{
  "intermediate_size": 512,
  "norm_place": "pre",
  "bias": "none",
  "init": "normal",
  "init_std_qkv": 0.0265,
  "init_std_up": 0.0265,
  "init_std_down": 0.00442,
  "optimizer": "muon",
  "batch_tokens": [16384, 32768, 49152],
  "max_steps": 9881
}
Each number is 128 + 24 x the weight over its row's rms, rounded and kept within 0 to 255. Layers, rows and columns count from 0. The size above them is the row's rms in percent of the matrix's.

# layer 4 attention query, 256x256, rms 0.0908, rows 100-127, columns 224-255
size [135 141 136 139 128 125 132 143 134 134 126 131 141 126 131 129 140 117 134 136 134 136 131 127 142 132 137 132]
[[146 124  95  93 123 108 143 108 153 110 123 130 115 157 148 114 153 117 119 123 109 102 158 112  92 120 140 122 131 137  91 141]
 [ 92 126 161 110  56 103 161 109 106 201 125 105 133 152 140 133 113 122 127 150 112 103 129 130 120 118 143 176 118 120 167  82]
 [106 126 149 137 110 134 119 136 125 125 130 139 101 154 115 145 174 135 128 134 121 129 138 141 142 128 129 176 121 122  97 152]
 [144 181 139 135 155 165 136 129 118  64 118 130 143 151 108 175 111 112 106 122 138 108 102 141 138 161 120 128 131 130 152 153]
 [ 94 102 113 111 129 134 134  86 124 135 130 173  97 121 100 126 151 131 125 154 148 166 129 109 141 125 114  99 129 111 142 145]
 [126 203 150 124 161  91 147 131 124 114 147 196 152 129 142  99 137 108 139 117 123 138 115 125 140 134 135 127 111  85  94 200]
 [145  76  97 116 146 120 151  80 107 103 147 156 123 139  87  85 176  86  85 173 146  97  92 162 136 115 142 154 111 168 129  85]
 [ 84 141 115  96 135 116 145 159 117 119 155 125 127 102 147 139  99 110 146 117 148 137  89 129 175 132 119 103 131 144 127 131]
 [149 123  95 120 146  94 160 143 131  67 167 131 102 130 143  72 128 154  92 114 183 167 137 105 123 156 136 125  78 137 147 141]
 [109 114 130 147 140 132 156 177 119 109 159 131  84 106 122 154 125 139 119 170 149 115 155 116 145 144 123 163 161 121 137  99]
 [138 116 135 134 131 153 127  94 145  93 128  96 121 171 129 104 185 160 128 155 118 113 138 117 120 134 124 133 112 141 154 152]
 [171 180 116 146  98 112 130 151 121 156 142 146 180 105 117 157 143 119 143 117 115 110 108  92 109 115  88  95 123 138  88 140]
 [ 82 143 126 119 137 108 136  84  86 123 163 109 159 105  80 138 112 178  84 119 112 224 139 171 134  62 136 164 167 140 140 155]
 [126  99 111 154 114 113 174 105 123 127 136 102 117 120 140 131 153 124 138 112 134 182  76 124 112 130 125 134 127 163 142 135]
 [116 140 133  88 149 122  97 147 136 171 121 104 130 145 154 158 147 149 177 144  93 113 118 129  81 170 147 115  82 114 111 122]
 [126 144 197 122  90 131 132 137 162 143 133 134 144 119 125 125  92 115 140 114  94 108 160 152  98  69 103 122 153 115 101 144]
 [147 175  76 117  89 103 124 144 118 160  91 115 134 149 116 155 137 112 131 129 160 103 138  85 106 161 155  76 122 135 134 138]
 [143 119 125 144 120 150 107 119 143 160 141  89 152 115 152 129 118 161 104  91 118 116 130 145 155 124 134 163 137  80 111 125]
 [116 123 127 155 140 133 132  85 161  99 127  83 132 132 151 124 142 159 106 132 176 185 167 116 119 152 143  94  92 113 137 149]
 [118 169 102 144 130 166 164 117 134 121 139 152 134 124 103 145 138 143 125 154 116  95 125 106 127 168 149 129 146 105 117 121]
 [112 102 167 122 141 123 145 130 121  97 149 105 161 104 103 129 141 145 155 131 123 104 110 125  67 146 160 170 127 125  70 129]
 [136 118 148 113  87 110 133 184 101 115  83 116 160 136 185 109 148 111 100 150 134 102 115  84 117 102 125 138 161 133 114 130]
 [134 138  88 107 170 112  99  98 102 112 150 148 153 109 109 143 125 138  99 146 148 123 130 130 130 183 101  67 160 152 145 130]
 [123 120 136 122 123 142 133 149 141 170 114 148 135 102 137 179 116 146 107 104 127 129 130  97 126 134 103 117  68 142 130 151]
 [ 85 134 133 129 113  90  76  79 103 124 111 125 145 142 129 137 154 128 136  99 174 145  92 136 134  91 103 123 120 181 114 162]
 [ 99 149 130 141 182 136 122 132 144 159  81  81 131 112 146 128 133 133 136 113 116 198 101 120 136 162  79 100 115 136 146 160]
 [146 143 103 121 101 103 104 174 166 119 114 138 123 148 117 143 177  80 105 127 160  98 128 108 115 148 117 109 120 137 139 122]
 [142 138 174 154 139 143 127 119 114  85 108 126 124  70 174 140 125 151 108  91 140  82 110 114 114 133 126 105 152 134 113 121]]
# layer 4 attention key, 256x256, rms 0.0861, rows 100-127, columns 224-255
size [127 132 131 130 123 117 121 131 121 131 114 128 141 125 124 125 131 108 125 131 129 132 124 124 129 130 128 124]
[[120 109 136 114 128 121 128 130 139  82 114 143 120 119 187 103 129 127 108 117  89 110 124 129  96 145  76 114  80 149 124 184]
 [127 133 116 137  82 129 144 151 142  85 108 107 140 135 163 124  92 154 130 147 110 152 158 147 124 164 150 141 123 123 158  97]
 [111 122 143 149 147 131 103 129 122 125 107 107  83 172  78 101 149 138 119 116 135 110 158 126 163 115 119 119 146 136 111 142]
 [114 158 117 170 136 116 165 121 122 125 125 161 138  88 153 124 137 134 115 101 174 112 145 134  90 150 142  85 181  86  95 134]
 [150 153 113  98 116  53 149 156  66 127 115 101 131 176 111 137 152  77 123 141 165 157  87 121 122 139 119 138 143 116 156 128]
 [139 125 117 154 133 126 186 114 141 143 116 134 110 189 116 105 126 129 124 110 125 163 116 154 104 123 144 114 124 150 156 121]
 [143 145 130 114 125 105 118 139 142 142 113 158 102  91  73 128 148  90 155 150 147 114 121 175 129 169 125 175 133 100 118 107]
 [ 88 136 143 128 142 131 122 152 116 128 123 136 143 142 120 104 182 114 118 129 131 126 107 142 116 114 132 125 135 172 138 108]
 [ 96 136  72 125 140 135 142 103 179 113 122 117  64 129 119 105 142 142 129 129 107 118 141 153 113  93 151 139 106 133 148 151]
 [137 177 124 147 130 116 123 132 127 123 132 113 100 110 177 114 149 129 137  91  95 124 126 114 132 121 146 146 113 138 150 103]
 [ 76 126  98 118 132 142 117 178 141 132 149 131 128 111  69 107 117 118 126 121 137 128 103 122  95 146 149 154 111 137 158 157]
 [132 126 152 105 135 126 113  95 151 136 129 135  93  87 126 120 129  93 125 157 150 124 137 128 100 121  68 126 168  95 134 108]
 [110 155 185 138 138 126 103 128 107 114 143 111 122 113  75 151  86 144 108 101 122 127 117 107 129 127 125 111 169 145  83 149]
 [142  90 130 175 110 132  98  99 116 120 120 160 110  86 107 137 171 120 119  75 137 114 118 108 130 109 105 111 141 130 146 142]
 [127 137 147  96 149 110 130 189 151 191 156 144 104 166 123 140 166 107 112 155  93 163 108 134  99 117  93 133 109 151  94 115]
 [162 126 150 108 119 123 140 134 132 145 101 113 160  87 147 139  86  99 122 114  68  81 140 117 127 141 106  93 140 126 133 124]
 [168 136 115 121 177 134 141 130 111 100 148 120 113 134 115 162 154 102 140  91 100 131 124 129 133 129 165 126 137 136 159 131]
 [136 163 103 132 104 115 148 155 140 140 145 140 101 139 129 139 135 182 151 133 116  88  88 115 115 143 101 103 141 112 180 121]
 [118 161 100 141 153 153 145 125 127 139 135 129 112 130 120 104 122 125 139 144 103 174 157 108 101 135  93 139 136 162 122 171]
 [172 129 133 105 129 178 126 103 114 127 167 118  83 174 146 112 135 132 132 157 137 106 136 135 109 149 112  95 129  99 112 143]
 [154 104 159 125 113 108 114 120 113 126  81 158 119 114 145 132 149 140  86 175 127 128 138 122 102 141 140 114 117 116 127 128]
 [144 140  97 160  51  93 147 135 122  98 109 122 116 145 170 140 143  94 152 106 124 151  98 121 186  99  91 157 157 118 128 150]
 [125  94 165 153 104 128 109  91 128 165  89 164 159 126 103 132 150 124 112 128  99 120 173 164 106 139 116  90 148 116  84 132]
 [129 164 105  93 116 128 148 134 131 131 114 115 131 123 113  99 122  99 161 170 118 136 102 135 119  91  85 103 134 161 165  95]
 [100 118  66 171 133 126 131 149 141 157 164  95 107 111 141 119 145 127 105 128 116 145 145 131 122 125 108  87 140 145 115 115]
 [105 130 122 124 130 123 134 138 165 118 100 145 194 134 151 143 104 121 165 156 153 162 123 127 110 125 133 102 119 161 141 144]
 [114 160 157 102 155 127 142 115 111 124 145  99 162 143 138 138 143 177 112 106 131 140 110  99 116 140 116  94 105 184  90 145]
 [106 156 137  81 128  86 155 148 142 100 136 120 132 150 146 140 169 101 150 135 137  88 108 113  96  87 108  96 146 119 101 157]]
# layer 4 attention value, 256x256, rms 0.0731, rows 96-114, columns 224-255
size [ 96  92  94  98 100 100  96  98  97  94  96  91  88  96  93  98  97  93  93]
[[126 128 128 127 119 124 165 147 122 108 122 116 100 123 141 126 107 151 140 155 152 124 114 123 112 122 125 119 112 134  80 144]
 [ 97  97 104 143 142 137 164 133 108  99 160 127 168  93 119 133 140 158 173 163 112 133 123 137 125 129 132 128 135 157 149 108]
 [119 113  92 154 153 108 151 116 118  81 174 132 123 103 118 129 107 136 119 143 143 107 116 128 174 159 160 104 164 160 127 118]
 [160 119 176 125 111 156 114 133 119 166 105 114 158 128  74 138 113  99 161 151 129 109 153 104 120 154 138 107 148 131 129 120]
 [ 95 115 171  80 136 191 124 114 147 111 153 160 124 103  83 125  97 189 114 141 121 156 118 131 133 141  95 113 144 100 120 138]
 [158  69 122  91 129 128 118 141 138 152 115 187 155 159 142 126 160 139 111 131 124 112  73 172 147 151 104 146 137 164 104 101]
 [108 131 133  91  83 124 133 131 145 139 158 125  86 120 113  99 145 111 125 182 158 109  94 140 141 150 109 115 115 153 131  87]
 [141 133 100 146 139  65 131  98 117 100 102 106 113 107 124 115 125 105 105 131 135 121 110 147 147 135 149 120 130 125 146 148]
 [132 131 114 125  98 140 145 190 155 123 138 166 138 107 124 137 114 126 150 129 130 153 138 173 159 103  91 122  86  77  98  69]
 [135 108 125 140 154 103 112 118 130 155  89 138 108  90 144 164 170 161 137 103 117 115 146 119 130 175 152 154 101 127 116 124]
 [137 126 114 130 109 124 107 144 119 112 192 114 141  92 166 124 138 106  86  94 151 122 119 114 145  94 167 153 100 172 136  87]
 [113 144 157 139 124 123 106 163 128 128 142 114  89 157 121  85 160 150 146 116 140  98 113 119 138 109 146 119 104 114 126 132]
 [126 150  93 147  82 126 126  87 122 123 132 138 119 118 160 100 138  92 154 151 129 126 126 136 100 147 140 122 106 109 166 143]
 [168 111 135 124 137 156 127 117 129 108 130 129  73  58 117 135 104 132 165 169  99 100 132 157 143  96 139 107 134 134 127  99]
 [ 97 106 112 147 141 145 130  99 121 116 115 163 101  90 124 155 152 124  97 181 141 108 135 172 119 142 136 133 154 102 180 133]
 [101 121 145 146 149 143 100 147 118 148 161 194 131 131 106 113 120 147  82 105  99  81 134 144 114 153 122 164  83  73 125 142]
 [127 110 112 139 166 136 118 151 159 133 164 152 121 116 124 167 106 110 124 139  86 150 122 117 128 126 122 102  91 109 155 160]
 [133 158 108  89 112 155 133 159 114 163 135 143 137 141 127 145 144 156 113 153 131 129 136  72 149 140 146  96 100 136 147 143]
 [124 144 158 155 148 117 161 117 152 144 125 133 114 119 119 130  95 138 118 140 107 109 107  89 142 110 134  58 150  87 136 153]]
# layer 4 attention output (transposed), 256x256, rms 0.062, rows 96-113, columns 224-255
size [115 113 112 122 119 120 118 119 117 118 119 111 108 117 115 117 117 115]
[[136 136 144 138 126 146 136  68 100 113 114 143 172  79 125 112 101 102  90 103 111 153  98 106 140 118 110 137 176 125 142 165]
 [134 151 144 130 155 132 143 156 151 174 129 119 112 163 140 130 111 115 161 127 109 143 120 137  90 147 115  99 103 110 102 152]
 [109 126 177 104 129 146  82 181 124 128 139 127 137 134 145 147  92 125 168 104 128 143 121 125 138 121 146 117 160 168 116 135]
 [135 160 134 145 123 169  94 113  92 178  92  84 157 110  94 128 123 159 104 122 116 141 172 124 132 126 144 120 159 134 160 135]
 [132 125 134 119 140 145 122 105 179 101 126 131 136 101 101 128  86 133 183  90 109 135 141 189 105 118 142 114  86 111 123 143]
 [130 149 110  87 143 130  88 103  98 124 107 140 147 159 113 172 144  92 127 139 156 134 118 107 145 126 105 124 124 143 107 110]
 [114 116 142 112 157 170  99 144 127 130 163 116 127 105 152 158 134 175 102 156 125  84 123 152 125 141  81 119 119 120 117 141]
 [155  92 123  94 104 115 140  77 142 138 120 120 147 119 130 127 155 133 142 155 115  98 124 141 146 107 153 149 125 120 137 132]
 [150 147 142 173 104 146 132 153 144 120 104 148 113 142 162 122 119 123  89 113 129  77 125 126 120 165 104 121 123 116 181 106]
 [151  50 161 137 132 156 135 143 140 132  98 132 136 126 141 106 131  87 147 152 112 135 157  99 117 125 127 170 129 113 115  30]
 [122 116 125 152 128 100 160 117 118 151 133  86 145 111 160 136 139 112 147 103 121 138 127  93 153 121 137 148 146 140 143 147]
 [140 167 137 113  93 148 152 149 154  84 105 117 123 140 169 173 138 159 104 117 154 110 142 116 153 112 117 118 128 139 123 124]
 [114 131 161 120 116 150 155 169 140 121 132 141 137 126 164 155 128 155 116 129 100 138 154  99 108 132 102 116 112 110 117 149]
 [123  89 105 122 139 133 146  96 112 126 135 139 114 110 117  90 168 124  93 132 164 117 110 125 111 142 122 153 130 146 130 132]
 [ 87 165 105 181 153  93 124  88 109 108  97 121  96 106 160  88 187 117 132 150 128 128 104 132 153 182  70 177  88 111 153 107]
 [151 126 135 133 155 132 144 100  81  81 174 178  81 100  80 128 120  91 102 158 126 159 122 180 118 132 148 120 148 102 111 121]
 [143 108 151  82 101 107 146 160 121 145 134 131 134  84 135 154 163 172 119 112 105  71 123 143 106 109 137 182 152 137 162 107]
 [ 50 131 151 114 143 144 141  89 165 112 164 110 127 164 136 115 156 163 121 136 138 128 122 113  85 154 148 207  77 138 128 133]]